config.yaml
n_layer: 12
d_model: 768
n_head: 6
n_kv_head: 3
head_dim: 128
d_mlp: 1536
vocab_size: 32768
activation: "swiglu"
norm: "rmsnorm"
norm_place: "pre"
norm_eps: 1e-05
positions: "rope"
rope_base: 10000.0
rope_fraction: 0.5
qk_norm: false
attn_scale: 0.0884
bias: "none"
tie_embeddings: false
parallel_block: false
init: "orth"
init_std_qkv: 0.0202
init_std_o: 0.0202
init_std_up: 0.0202
init_std_down: 0.0
optimizer: "soap_variant"
lr: 0.00256
lr_mult_up: 0.994
beta1: 0.95
beta2: 0.95
lr_head: 0.0049
grad_clip: 1.0
warmup_steps: 200
schedule: "wsd"
decay_fraction: 1.0
decay_shape: "linear"
final_lr_fraction: 0.0
batch_tokens: 262144
seq_len: 512
doc_mask: true
train_tokens: 912800000
steps: 3483
dataset: "wikipedia_en"
Each number is 128 + 24 x the weight over its row's rms, rounded and kept within 0 to 255. Layers, rows and columns count from 0. Numbers have three digits each. The size before them is the row's rms in percent of the matrix's.

# o: layer 3 attention output (transposed), 768x768, rms 0.0545, rows 112-127,239-255, columns 128-191
# v: layer 3 attention value, 384x768, rms 0.0549, rows 112-127, columns 128-191
# q: layer 3 attention query, 768x768, rms 0.0561, rows 256-306,384-433, columns 128-191
# k: layer 3 attention key, 384x768, rms 0.0584, rows 128-177, columns 128-191
o239 100:098155105153121118148103132145096115099122114108145088131130142127106132115066155128146102143138151148138087136132098096136103110106172144130092144106170152180108154118133163115159137146101177
v112 100:137112136133153151144097120142135148165135129125115076138174111167155148180166134133134153143132142131114135104136080140119142107113109106174077126157127136123132138115140174128125148144144174
o112 108:133127118139150090128076113120122139099152170137194140118141124115109142129135123130095136088162118108113075151137125123121087163110125131087093090173138137141117130128138107165118188126107126
o240 099:123135112120071123113142143138123108100110155139122139098128137147100091131152135138119125129116091139140147111133133167141132170116131167150128113109154126088108128134086150064169103166130101
v113 097:117114106147097076125139140118119158170139155121130164129141142152106121083085099138119172154141118124169129123128110134158147122135149122121163132165179085137105108109094099153148079161104139
o113 108:136151102146126142117117118155144180120161134146103153136130162092136131125120155168123104081126134106095134121113081129127149169082111114142077100154157130112152146117116105115106102101126159
o241 098:162111119115111115160135148107113089140115140082123134106114120161144127141141133079165153161125165165142126129151182141134101099164101134093166150139129147126124100140154144163142141174193085
v114 100:132118108154138136145154149105123127132138120103148139132097124130138156146131083152123173133131098161108134102163063148130139095060112156099121128141136103109089102176197163120132137150082166
o114 107:122083127136095115074133129148081129121130137096147116156115091117118125145134147107147122136141122090130117124108195111164116108119122122126154182099096131149134095133116099119145134121097131
o242 099:126124137087130132157144130084190136164102114116151118128151126135111107104134139130165132127131142144135146155128102143108156148144117140147139082141190131101166149108121145136137121139149128
v115 102:147093173127148110160109116150099127119163116106163136106183091170131128119098153132109148111141064149155087166126095168116109123107119176128122152110114132130125122101132130117141166121130169
o115 110:081137145159133174132112131112059169119084129138110139147150186102147130116141154128159108130107103103115087204116143150163144134138119147116135118128132124104106094078140142088114106128123119
o243 100:154080140105087105108115134105163095142122090108137136136081110093120079089146096144143155126131124167135165076125146103155137090118154144137139165156125118108163132151117129175107153149097159
v116 099:109155099126156148088141111123109130123174105100125141105107187139153140134127118116152117116142172129106122144155129153137132124113140138142130159159114122181173122062135101121134106116152164
o116 106:117132070138134156135119154129135100106119139105134093105120146140149120158173138091087116118141140142117110153108129146112141124144137124133126110128110136138108163141153108118108141107115154
o244 100:104139133104173147127126147140140130138169137108144141164167070151149157157130106129156143151148124089112145117136119129123105149111135139162100121104120117140145077084133161157083123145154131
v117 105:139119184156124131131121106166126111109108149131097129133111140128101132108104117135128123159104116119082099149153117092120121113121146105160105112121118113080087104170092108145146115108171126
o117 108:176112117127137156121099093144115080101113143129135124161150117099102189124119159126087113147108127107107147093111109089152179126098091127168121143105155113147108172140143157122125145121161143
o245 097:123146119082118118174148105113147145166149088175145133199157138083158124164155131143136127117150126117132166139116136138127124120161104138132091160159112138158103098141109149137172089112136113
v118 097:119167140104111169136139110118158130148142150114151121132120110127135154182169136125069134127125071160122139145137136112163120124109099139088113132135154124104153128127131107124081150105109143
o118 106:121147138059090069147163128130143123125115143136140087132134124130095104109126114121135129138126191115141125146113089140109149158147132115152172164087132148137108098173111133080070125162112117
o246 092:126099131157158142129119118146119126150150132109178147138137091107172138134154153170140094113123107138153139145126175135130108133137108180108085101140122081127146112127153088158136112093158196
v119 101:159143109103134119128123102128146133161159147123134126151110095151106100150174112124109113142143148134138165128104131086121126137123122056127146148113109154145119140118133151142105082128117121
o119 108:132128108145117133138144168098124148147122126122124132091098156141115140104132136136129173163151119131127146124136176130145131132142130132175083117127130088133163129116120099110134137116182103
o247 098:142127107127114122130133102161146120104131114151114121113205144077189086140115118146127100154079120123104116154104109134102102120165135124077132122124078128081118112176117109134132113134113128
v120 097:074108084098136141100116088064126117120135115156108123094164144120077123125096094167118114168133100122134114138116138118164121102091136089119120148119142148107122092176139114134173119116137113
o120 109:131167126119118186128126156118103110138127139123121102114110134158123101152177100113155112112107181113123131126145140101141136148186116190129126159130155165104123124108111056135120150137162117
o248 098:166089160108126128143143113135135167125115124071147150078135140106145136141106152139130128145131126118145142173124130119096134142118112109144133120148123110106133121132110151129098147128058084
v121 100:111105121144151134152172108150123094092131069160156144140120111145139138170105125144122128147148119126121131169145107116124114131113154137130075126161143119130127165120090137099122137132092150
o121 111:158131143161130139123055134137128119130140164139114123119114141104111134136136131121126134142144135121159164170097127154114141117142145147132127112090142112107125074151134153118128111124127097
o249 095:119162088174136124135167141106162116156114148084140078157161100139164138113128175099156117133141075099112073124154141116104123144139134115093139088072141147151131106131121097145138123140131159
v122 102:145163132088145127157138108117118130123101140081098169132140085117148159162099095102149139131150184110126130118126147106120109111111108157128146129085078145149163144155102124156069117178105135
o122 110:114135117136114135108167116130080138111116159123073136137123118134099166145115104161134105098166125175128134169185125107138169178122162099116130132153134128107148136144124138122110120157135163
o250 094:108101125149145086156103118152181135154132162167158123166147146090144149125142160128120110122120130093124144105109176118107122136145138169133118154111138096125113064147148100095170180094146111
v123 101:108127162105119123146140130093111145163129095110161149151148121159127157125132139122119126152131164119098139125116098131137126111097141120159129160130128077143156096107136152138130144137150083
o123 107:093092141133116155102121111127150115157118131202149109093128134142106154166108164139175146140098123104117134149163132147121115128095139125146102179148130138132148149125126115093142142104086115
o251 094:141121097101136112120129159139109152142139146137124129111122096141144085087119100139116139085136125139133116110094122107126089142163143135120126095092132144165117103126158137168097105113138111
v124 103:149141115156113151173133156125119118113126131124148132143151148130115117128102125110135120120115108104135161121117106109101135143186139140143091137202116078119128147122140116124117115122129112
o124 109:109138156166127133147150077133135153130142089162151114156164093118160180137137126131135111187119134138124131146101162118115176148122135126122149155138175128105119094156160086091162114128146149
o252 098:112084097086151076090094169112138095153093155079146084125114129172133126109110142137119124113136105165144108149116100100128097107130139125114121110127118153144140167151104106122132163127141103
v125 100:109135153106126133168123156106054105122106145094097093144149163129143126119146161121097129140165152137116173134161182117133157158152140126111124128143124185174132141146082150159114109114138131
o125 110:124095124124120191163085097091139168133087124097123150116101109134108164160155109144141102152151146141112080091095144136138164129173104153114148159119146111131105112089145101145112125100182154
o253 095:117192190125124126122145126134143094105139123147091091176132115115100118146109169130087087138110117108116118134127111137156102124095142125166128108135110133119131135108097123084166118111106081
v126 100:071090152170187131145117148104109163130167140113130120100106135121107101170120088140143149152110140115140146106138088143138166143125181141155123127164086111102121174136103137095085176173149114
o126 110:135180055108122137146133105170122134071128165112147138144129128130160174118146112130138115145109138135129161106102077142119127126155132127154170111132100194097107124116152164145150110108097124
o254 095:097086142123125129089147138114139102135128109135105126072155120068122154082113149104126106094154128105081106127086161112171114175109127133110123149113136110132146121148086096143147139106113127
v127 102:154139129142168091169126120099117107136134099093112108174115113115102138142131162172112118130162124156116123119110176136147112160092141170123098129123130146120085114127110092113120142097110121
o127 107:145129128125132150180108142111132129177117148169122119101092155161178169111112107104136176118142166117141108143103107128155157069106130105150157108126123103164148117140157101073170078112140112
o255 098:138110151137097094133142135133113101081116154111113149155179139118095131169141101137118098105098047140087146108133156093101125109134106121124097149127150156081142117070123123108096146142095160
q256 076:146103152124119190132135108121072141110149127106121106107131130146126101115110151140153143096126153127129143133141124135140125121152109160168149095141121148124156123115125133086184156093180104
q384 097:142152111103137086097122166106098168144163156145105108119094124106111098155089136132093103096130102137144136148160158113165134115126151142109112151073163155088124122100149129138069138132091101
k128 073:112118133123213115136114127119055140156170177105160110155146112102102152133163108138143152127115121105151194180133123109124139104067136127181093136119110099164072086058128114133092148127162140
q257 083:095164103137113117117129109130139133138093133112120144128148121118138136131115101132132139120103109105108154120124138131142112087154075143071131158114140110123125144114146098161120125150099143
q385 092:124090137137102147153136171134142109139128123099149193155100120145136168112129108155138154131131174142135155089107082161095122147115151131118144152127131131187170142163125154097189187107159148
k129 063:126096088095085126094102114117138151134152081105126079106129155128112102116109159120145144101124094089077110138142176125162149092122091148147142116091120104153104139161140154143136145148095143
q258 093:138140097138129117187092142124129138114141109129147139118118159124114119143097114138106125126125143141132159117136157133097147107149107121091138124109119133161137127131089131125149169123125090
q386 080:136123118162096115179134115137161134126080118158124130139085135130124142121106103130095153074117135131095154133117107147126127193110134110095161129174128127145119163104138122136164131142130118
k130 072:168109166153121165120149140106136135117089123096121115111127167183148091096130109109146146131093101114112098164101126147166151090104106148128111113112116172085136190153160132115114145092112093
q259 083:122109106133144145102106157182162141135121159129085168103138114118110175184104173111138087166109142115090155125189100139085176156150150112113129067104102106087091083161102125153139170119143131
q387 090:153110131119123197120120084127164082071136100147116139131176098132123094106139205113145094139113112092129136115132129129145148136118142130121136087128137106119081130151134159113163127123153113
k131 077:053153165150108114124129092125105124132105108096117144164057123152156112114092120134088113130137134090155142142129129108081141139152138098115113127148143118123195100140149066124100086130116172
q260 088:117118169156127096137140137101152106158131165129135123140123087123137121131103117129140124127159101165104146157121137135139080111109113105155094147109126120094202135133136129130095152151131169
q388 093:149146122115156141114090082128148148113130125131077130092146120131140167154137139142110116120125096154111143190184125126116122143165123176133131114156148118115100117137161101132155134053113143
k132 072:082119157145162114158097112145128096094093134093112150127100138129130130104118110140156123131146117141155107102120151143124123166133165167126145126115163128122116087130102101040117104117111112
q261 086:133144125157120144103119138128081091151137133103111191163133150134113135148135113145127122105125134086130147087129142125133156117142158129117063139115094078094138158171163138147152102100152102
q389 091:142111138145138136162134125131123127157103132122147125126123114083132158130138081140134124130181101131128134186166154162155129173111143138117129139141133100132177098100194140120134114160060143
k133 087:199098114129107156131129099122156163093121120148113128155168161157140079113139136128151129139106136151091120168099134156151130116100106152153151099125131146128141142139127124080109150114154079
q262 080:138129128090150100084129120142113118151132170178086111135130056139137097115107128133080119148115162138124150130145108113132120152126110133150112154085109078117115129144142139108126120094102124
q390 096:178118069127119162163142102101162108111137100136100097126147114135125112152116208127150128129052099127160114126128121109090132081134138151140105101120128157089079095152133126118092150138157085
k134 087:060164142104127119093095179119129134126105115109136120177106112155135139113135105175098134130104129150155136118092124069101137146136160113146162109107152104124140113074113130142106109149127140
q263 092:096088149108141112188120175090128122103130123097166105126114119117135126115079058102179095147167177131149091158107099108162102104104106127102154176139135132155124134093114091179149121141141171
q391 096:151135135091083169145113148083133103125101122120145174118114193152149139131124106141137142096095199148138151159064133091131121138149117126126133134141128165118117185082150170122154122090110111
k135 080:122119124140116116124135089100129144129112095137121151100127130103124131141139115110122104120082114082109118088139172130114130095118099152117141102141122144151168166129135115088126108108099152
q264 089:112130105150127136132063129138135107093161106137084135107150083129128135139140112154117150115136116139105155139172131113135124124127139144127129141133150123141166140159124154100131116092128118
q392 102:154142105139131157146155118138126112138133128136096160176153141147104145123113116136115105136087114158168128115105144136136112146129135102131091140163133145183106104139153142153119103162103174
k136 089:079147110134149123130137133100139094116119087086131111173136116183125168158114127118164161158147142142118133180147166092087125100113104062134148126120119159121114105125139158156185116116174106
q265 088:127117150153145136150110141133108097078150156133136165112115108127140165130166131121101113125152129126131165124100154130141143131118102106130116127136115143127169152101147111070097127134135163
q393 108:111130111136149119116097117042086117132160097132111124109137134150109124125145128106096164136137096134098131081156093122167111130132121116143136160155133142123136157112158126140115152131123113
k137 089:149160119087123135119144140145103076090106126096092108157100109116128186155156122133153143170160141095124109138147110150119149096125136153141099119176163137150147120130130144133117082125132148
q266 100:136095179113156086112139143125125106195145175109104132130109136104105143128073154104126150117140117149130133096133110112162131130104103127110154065082147127093126123134148097114109119141128196
q394 104:111170125119158109171149143136109106159098114147149152139117096134132138160129104139151110157146134146187089126124088153157189129127113157137105127167162123112146127153104140136186143145145109
k138 084:126128115133085107134149119147129129140198161116134132105144104122090147138104132065115148143104155104157141103168096095120107143134130094124147135119104149103098092114173164152128132132090120
q267 083:106104108088110131136096113123151152153135090128139156110142081124168125103153148125160116092124129111143103178099145117171121116119120120120159142136110101111131178163161107123112108159126108
q395 104:133088151115125099102143124134151139172110131084155120113098166099111146117136178110116084136130131096133109145148135160123160112122111166104144087098098112123101117148080134090137139106097121
k139 086:136117125134106156124118141154103139166155146181110179109149150132129098087105120142145133131128114125124136116099113140168136149124139173167137108154108090184130148178106080145065132129145081
q268 090:122078127124142125116112188122182153116130134121120109080172134108180134100124112119176122119120109126140112118118130109138105133107109124136129121097106169121103128128159108146123128084158115
q396 097:155142190091166122094088109075119168088123116172151120118139102141206091142156114131070141147122139136128132178127105125147146120120141119141108123118152136108123149205125121151101125121132111
k140 092:126113107113132093134138099171153139169139140174124131137080121185113104128108143140161164131144123143118128118090150106143129081146103138120146104142128122148144142092144141123124150123133116
q269 093:117145132144158091125162141153159112114138139114129137075118173165080144166149147096138113133134114110110136127104120145163122067083125132096137124099129107127100130094127148142135079126111130
q397 095:152118131126112125145118143128162131132152121107127125129157113183128144117071162108113132134139120163140120143123092124092115093150132071108169178130145145123147116112127147126123119126128120
k141 090:111102066137112158098133134104152143116119143150143115136142163082137180177102098116140101158138134083138126133165117167154144108123135175124120068139127154111126120150129063130152142155124107
q270 089:117126104121113118105152099122129117188142114114115119143152153140085116136139114149166168147137152117132103103116157103145102070090102123154158179102136108115072134157107141129168146121111153
q398 100:127129123116130102168068176073119137125114106137128154168174100135162130156121113069129203151145117106096119074153088132080190143149126107136174143127079131128169104121129106174109122117153138
k142 086:122112118177140095130113087146147133143118142131092101133131121115136105141184127105113113094117097113114148100144192103127169155152101193143136119119155146108102092078135123098139114087133153
q271 096:088095110089145115159107117122141108124106153143122164091127139134156128097117117140134105142137157144131089151161128160117114116131119155148175145141154068119146144201171111128119119129121124
q399 100:131134179150172099104129129173158065052160131136135130161111150127152084126140144127136140116117121167138124151117136132121120182174115149142109160135116131091153124107137141140140151104116152
k143 094:119091107104099153099115099145135170119141085120169150104151111130126171094154153147159158129136100096125103135117133165160169128095151148189134114111135109146135117150150109097092118156117104
q272 094:154191143110159065149107170150099134072123114130144099119115130130115145130145143100173121162181132135138113137141095085140110140113192095175119163148112078130149140134085158163145105072148149
q400 099:140097064097132095106092114128148157114163111103133123106161135139126149108133094068068137163161134113117160107115081110123130131170114137158133158096112121189112139144118111130109135083124109
k144 098:122113107108117117080129116118126077113072101130140087118121081138182168144112150112166131151103131117143120135161129105113155104076170132126149118130116140097132104137124131140136104140124180
q273 086:144150134144157103184122148123105121088144133128165109095092158113145134117128119145115129083100124170127109131117165166123117096110120096129121134113124116127137132124125119151116116098124143
q401 103:119059132128092132108148160111151127176094104137140130093169132141125154146162114151108154130155134128119191125102156170141119143103123127130121096128148143109125157115068162155127124129114165
k145 107:099160158145130092124129081113133128129159124128102111173104148117106151099136119103101097091109143099160095148107134083149110094132125107116073157138122114158147139096112146098125103125117134
q274 094:121161140182127083148141135140114161085193140091177106133198122185147159096147115149112147085129153151157144168092149158144126147118114142092184129115126145128110131207125123089129120124141125
q402 101:122135196125149129125165168108134124112085136119159123107118145148103160129098162149123139120156152151119113128119120146189107138113129146149128100129141142136114111098134127083122133174132108
k146 094:129111133123091120126115100124119098111092105155137118104137122165144150145110090136132151108107116082174096117092143139124138099098136135131099099090139152154101089109132126147138101092114098
q275 100:141137136110129154079151129085092121088078091104128080126139143138125150161162128136081129153122112144123128130108161165126104161100136071099111166110166128151137104109141132116125115187156109
q403 106:143151146136089138126167083093155159094134152131104149056134128119095137101124136149107144127132147085145147119076096136108187144132156102135145131093158124135132181169078148137144116158076145
k147 097:179085129096130133144133137126136073137079140101127100101123145101114084111106150185097111150112125101080183124111087151149167153145077133145121124146118102174168106124100104103147123109102133
q276 095:142147098169153151111143107136128132119140116131132163154130126107119124131080147130171148173083114132114106130138172132056154091146133146087105139153126188137126141114155115094132124131149115
q404 104:141096126155088146125135143126124120111171132143083121099172163133137087113162154106112132127118079079082138109162119116118136091092137110113130136103171153126126145112100158099102131110124132
k148 095:198141132118094159119110158187114156125111159096072131140128111106137105138158148094137095161142134141121128115141080162149127133140126142129086115138158117101097140153157100147090166127157130
q277 099:148128057144134103114086158112109151125131123151155143104110151141136122127154112144103147119133154115101131121083108107077099104145163110117114151109130116149104113075137087097144105124151144
q405 104:123144157126125162121093152158093122131108143149076114153113133116120135159101112178130123114111158135101148123137133124163133116093126122124097079144151137117163146148121127094125089136130136
k149 093:110108108105115141134110138068141129116116151179160112156102128112126152135109113127085113167120161114127105079135153141077122182126093124129172146120114117160103084119097122140096089144108113
q278 094:110144115126103074157148096130146114117109144097138124151114174144128147154102089148166167093083148177140147124102154133143160140099146137099133153137156119094149081147102118130105106117169104
q406 114:172101150129100151100106126134119125124116140147126152127108142090120120108117149108127104112133153100140135108095136098073114134146134093121148114124141150130119084180194097099097114112105083
k150 098:106074117122117161162133147144067148117164126114104145121119158145193134083122125133108093136119146158120169136096095120145085105117148105168140108125133110139138136145142110153111128157076132
q279 096:105115152152163155181165088172167150160137094125090141092114088128099144152102130136117132158121107133151105090128127143147126155107108126111100132181143142104080137126140130132140076155141127
q407 114:138121101149127156101125134160122131109138145161126126135130154107149119133146130113126120132137165122125124140111186126152147079158132130118156126127135114117118135145157164114170152117146162
k151 105:154129112162171098149101133133185111148156125133142143143167187109133074136123111143163089109126107121122122133135109132139113122158148116073144157130144068165092122112114146087131178162124147
q280 096:129086153157068152171135174143111153115110121164151108129168151129125119114095119116171078108126176082126097159104125137096150093131137185133111142133139137160139126128101147136143136100112150
q408 102:080145072155112082097173109129142144084096156134092140123135075153153122111159111122104172106070104118114132091137152132131113084137147125125109141133147132151144124141127090125119156125115118
k152 095:139116137115140132133147101154124133074108139118097172147144093133105102121184137102094099122147132115066104127122105125149095159121103071127120138111118140141175132137108136076129135117121150
q281 096:159167129156185136136105143085121121122117144108135136119146151108129111124147121093126154161127116093111156185131126132092182126109116190144096176150162135123104093128086120105147112118153174
q409 108:167148097189108093138089119088100116118128151139093110167154110120162128106139161140135120122104128114115113079139093115079139144141143137109087143121154102132136100187118089141158156134114112
k153 094:075139129131137150098124105143096150155175152130134145098147102139125117121157144088112120125141112124146130176151095138126131105101110084150123160134109121108161124137120160106120165143106079
q282 097:101107129122167125147146116088152120121122111138151099150159122090110122085135121083120158120134180140154171099123131103130124119158124123184106144132158148143141132064171134140138161084122104
q410 107:132157120162165139117105109126147121128150126120159129153166134134100106085072139111115117124120132129087098119145102164126145118126115140155100096094186147129113178102155123121091078111163120
k154 099:102180094092143092108152126083167124116063157169137127139118128107121137086119111101134126142141139128095110151164146120099170122119099085117126123093147139139178117124139162076129137120164125
q283 097:133120152165114125150126158134159111109118141081111173143142137113178145132142131158165109127105124154158099121118112136141159165114102137110118146138124091114147110118085161116126128105134139
q411 106:121127160124164151149113086159133114107122109177126134133088094139167153100130105140111131139129084096098098137141102120110125089126148118148116136128153100107143135148126080138147136125135119
k155 099:198093151089097170125119134116142114152200088133142122133140144120123127144107103156130139081149132157134162095150124139162150089126109108106175142124113128137132107151081066087108144109118105
q284 097:082118152145117118164131130133115116101158089108105155098130109139126052094103120121082136102120133114121103147151121146142141127144126111136153121132116115116151139107137152144146109129177135
q412 108:126140119113086146147122128185132177098109155149077120137127113150108118115123107114098124143157112126118174124099102109113134167129108150140110116120153068060194137095101138135096156112105086
k156 096:152119113162061147122131152082120149105121116111153119133116121111136082118170128100124094133116133151096142137112114127128159146151162145151098115116130125104130173152145149155160157125138117
q285 094:124134150128147082091106121102113132111126141126091099168139144124107166143068095109151122130079107130129119122134126102096177112140122095124104101160130106132125131110126153123130143138133145
q413 110:140117126133132122149128107178128119119115136140122152146182149142135091132131152142084159127129131111130137133166120125135140073151126169140127161114150142080092121147125150122123158149111101
k157 095:119155140096123116126121129174152122114129084141119148082147157083137139124160156162139124088155127130132135049134099171153148108128093180142139134110157165112125129100138138111092168127127139
q286 093:098104124160161141113128133120193096116130139146121165149118130089128129093142099099135111137146117121097116167158127125175121113101121099148138091096142139158146142103143101154158110107117150
q414 104:146092151158112131133108122125171142125100142155132109103137119149136146115175137112131156122139155106147110079145112081098146106124149143143131145146104136146118118086078097118080123111124106
k158 097:135098141147140149140084121086110134138128111128164100141110093122088144151085118086132143116129135111073075111099139115129086172179110157147110154131116149167148126102146120089110157148072073
q287 097:123115101157129135127135142162061142150053140129089087120090121156158108128149134161113123116154148158119139093141130132141084142154154144111131144129094126089146125115097144134111130091095153
q415 101:130138100185149154139122166083122126139128112140182153098122135136098172109108103146157128125080117129127106126134144157161114146165145099133174156115104100157136135117106129118154115125133136
k159 092:148129144146138145100107100119134169114140170081121122164134127110128149123106126131150130170128128131141124083102141122101141107129137116141088077142130126115088159119071142134140156137124084
q288 086:095151110145126127144157158187169118105110101113131159145170155151149138099087154135118109117117152122126111115175174126117131096147116117105113149149148145088151139100112088152173128150141104
q416 097:130137123148126092152121145117094120141095130091130132120109132154138168096105147116103127191137142167116147076121129173090149147171130167119126151115140108119151121142115137084154124110129139
k160 068:135131117093105109117102081109147153133131144157141128085160085149150116120111140122127169107092099103099126140134169158201102131105108122142165121111129122144093147120131198116152157132099124
q289 079:096156130145113131138130125116121087135130123134123129102156126068116126161133130072114108114124132107091132097128100121098135120161119130147142104167092093146134142168145137141088142126112120
q417 087:153101153149118156151114106147186094079083092118121137134176131123124100137158156150153151115117140105136122136118089112135150116104127105143143095173122134104074148148114120151113127126177162
k161 069:107100131153086113115147104120157136103122092135110222138112141159165089090125147122157121170144134092104103117133085123113143130151140125053113149141169158117165160154110135110178112141101130
q290 097:139121174129120125128136175146126106116171141132124169155113133102125180147106160134123106162141152148124142136147100092132152127112125112140123123114103124131147088122106136129145150134130125
q418 081:094175175117149120152076070138156133108122117140069105098134138146118135151145111112096119134107115080132108162115079122105113131138151162168133123130115184134102154110156112138111114061140154
k162 071:134089102082092139117133142105119143122116138125170166133115108135160109094157127144130100096133168127133110144137169117092116137174095130143110112142184103139143125109075129074136122117107130
q291 076:136114087140122132164144141135128160163125107161116081124124129135089083126173146151155138155140116127143122162124124117106102077108140145114124108102126170079117171146130197095140126141125151
q419 089:111166105161156107076152117089136153116121117167137114116151127166130102109167141150103140122158099111120124098147141112129149127130109081112102090171133119076108100103104112181075135150123136
k163 070:126140131094151130121130136159139102068125183086132108139119131108133150165153107115111123127113135138167129143137115118063140130127148092145126152137125140116159105103140138130139079131114112
q292 085:159144115095103115132147135109177126128136143111127120152122091130193126127144105135076140124138107123161107113125101139111119154135130151143159123140178126173125162113097100109095113144144117
q420 094:101099081146155138082176141123111123128091167134177131123125108132138103135144201132153122181158123170151095143126171080126118083127127130172127151126147140111115117130096135178122201129148129
k164 080:099154138131124139141149117138122106133122155145094120136110083131095153126109104159110104162131109139161137127105082117103113147099140113196096150125109161122143089087159131127083066152118149
q293 093:119177108109139141118120138119134117153161169090115121107125116135152163121136174116164120133123129138097139104156142120121126161165123106110151116138100101132172090098123131162104156146069185
q421 082:182114115129119182131116096132105146103152141105144121127103124122116106133109126147118135092096118134130109130074111103152089122088130120125137149144117128164083115103116117138158106164108129
k165 074:115106153130095100134130124119110113142122139110130160160112107137136128170142151121126145144164146087145141132124115122132142165156075111106127100146114111101101115148115142116150148083156097
q294 090:135077060177135132143149140139152144116121091157130097110112151132123111135111110076154125131144152149092122102096132105106160092104119153148116118142120172098085136123137167173102106113091133
q422 098:107096137128118132092134122138192128139123152108179128150158179148148141132128094115134127142160124074152117116134133123139156085122126132123106113153172096063120146141149087120096114145142155
k166 076:203155151110156124114179077150120144120106178118141133112131135158128140118122158137072129147090155137150099145120172096124131125106103131106130130084091105109102139129162135133118114146118114
q295 097:118097140175180164164124162126124107107105142117131142129199133128155103162141149131137136094099139150194107135114137156160158132090099129096133160122117137099110100119124069101134091108122137
q423 105:132124162136098153132142146144166145130133131150153154118151137096166129165125151110127098143141169174118141123178138114129085117110102132111124142116119095122116103176154089103172144068145127
k167 087:123166103143126121145158125119163082134111136131133103123130095156091174172136099108136123158133146116147164162154126119114135140149167146117155130085139161117122113112163105128169093136143128
q296 090:148095143108103139168117084127120139133071133126161101121110081098134117086144122130149138094099096150166104159099127118156117148126112137116102135132100109163138098134129117111111132096122129
q424 101:149148134129150150143126115111121104186114157165098137118115127156165147133156128131130112140141129125146113127150131142152124136148097142061152157138143087121107118156065132076159153129165119
k168 084:136158166139099094163125088143118156172148169161149132071159115127120136089119095132130132190151103112115157119170130145122122162049145119173105134146125141144135099107149102112125143111155091
q297 080:141138132107146140150127151165127139150155119122079108175113131120098090128099149123133127119072116132123119142140129148153156175099141117145082127141117115156119103134140112134147145124130135
q425 104:118168093077129130107117099162079155109135165161101117096138101149171152146153101137126160116098149123108130106174148115109109159156140113135051108145149114103151102153151118099163066143133094
k169 089:100166129136152109118139146116164073112111107108126117141104140155140130144104138126146073131134120137130125132120107090106120115154153126111145120124112146137127139115144167116148068127142142
q298 089:156137118092085134142135143141102129144125169124160121107132109166118127140125172126098138135135158164144108168117075122090132168131095149139105143150148147138117118113171144126141120112089123
q426 096:119139168150125125127119130117107110139144122127148114104101145147129117102154140162110130157149124115099116128128150118164117125122181132102155115108120129122160105114124136111131141116184136
k170 084:157145177138129141170148120194144117156128081123120113086137131122120091120146112102154113141109121096095077122116130117136139138178094125148102129142088120104109189136125137112083145126104090
q299 081:106142129159149134140142134137132130082091154123133120122100134135123140137146151156084129137156158117111087131125181182125172094103156167108113143162151157150144090091109115134152150100112151
q427 108:121106152126114107128130134153119102143147125093151110120120159123090157144106128119147121113149151143128102112093082108132089123131133072147124133137098138109113180138109179167135151131104174
k171 083:119122130144158147161111105139129148161136156126157139078138133086139096116168128136114085127166102121109132111155117184179137136131106170156112121111139143135131142128120102132160199125132160
q300 096:124146169169091153122089160110107137114139070135143146099064101120160163102112083126132158112163114123117152113135152112131114090113113137114139187101136157132152114145154110135133129120114128
q428 107:142164124130103141113094160120140144148118122147122102088141123109146130159183160073099117132103125127176103121115137102088136172137140133106130100123162110146081107120121095119184081113120126
k172 092:109081126156127107153149113117137141136144118168148142157154123138143126113108106154160115116111137123100121140124113119150143110128140148144100167136139134161144126130147095126122146083167126
q301 093:120121117190098143125100104094129088142159159152095118104138160142082148170143084141137090152083131118129150133154128195103124121110112137123143121103198102134116136099108149171130125140165142
q429 098:113143087134134130114137167178131103144110169138147182112096133121122147129160117161113121119131114137134164146101142108152113132133121145101075092153145132064112098109166126098107145155121143
k173 092:113148135137141111096126139119152089127116067116128123128119130150115129127180097073116075126135152124128114153137072128081157127099112155074126149135123142104147109090114116091126142081157131
q302 086:111113148123129110131108108131147124108114144164144100132136123146111131145154145091100068158134123090093146127187118091125113134075105112145100160133119093103116114110136147124086140127124106
q430 100:136116134125153113149119108202111135103139150110115074179131116156162155126147179093139094113098117095152116141128099130096115138118144107137156135117121140123108088136119066123140102123122129
k174 093:140074196116116155109106146135177118129092114125170146113136106144128097093118094129134133149113112161148102122122110155153132134138108143148113157144113134104121122148145147130087159105114147
q303 095:168118093185080111163095130137158133166134114138122118141102157078135149154114128140173144111148132176154114177134136115076119139102166156116111121101101118134122146105103150136152198180139117
q431 109:156193106106144151114152175118129131091139165110158144093108095138136100126175135124119098116129133136133136169132124129108095125122090154091168107133153108092111167168151126123142088084171138
k175 091:137154102106101115139114124137152172125125137108158125147090115113136182134124087161108087131156101108173096156129078149137091145114123145133128122124135146145124112117128092143146129151100120
q304 093:111108108107146129109111121112149139090143172074118131137146100070113192155138082108126120125131143125090132148097143116129083156096117143184097138166124143136157141105100112109128114134152128
q432 103:151171083119117150090141150131125131108143121127130132097120120176120154120159147151086118138102128164148167099152119141139085136152129108127097123141144144087139130119147077130115116157119087
k176 094:130123166100081116126112112085125122103170150107163114086117108167092190133121155166120121150164114136133140169114097176167128090093093121133121124098117120152134111183155088123155138101090134
q305 084:127128134083102139107126116108094124154111137133102160112131091154107134137112103143109125134146129125101113122138136120136121181128093127147132138125171120118143062129184180090122120165116061
q433 112:136140117106130129128126096100101113086134105143120137134138118119119128109120140100151147134129103125132142122129104119119124119152144135179128126135113138110150124114145127177138112111123096
k177 094:150132180117110089153158133120092083108109094114149135126138118132106133146114136109127159139127109084126122100104133095034121131155119111092109145101119114134146074114142176133162113096148108
q306 096:092151111118149128113138148098122136130162105150139105103165150126153100182141096181080089123094152139143115152116144129137145135084171143162139133126152115128074151150097135102109127120150109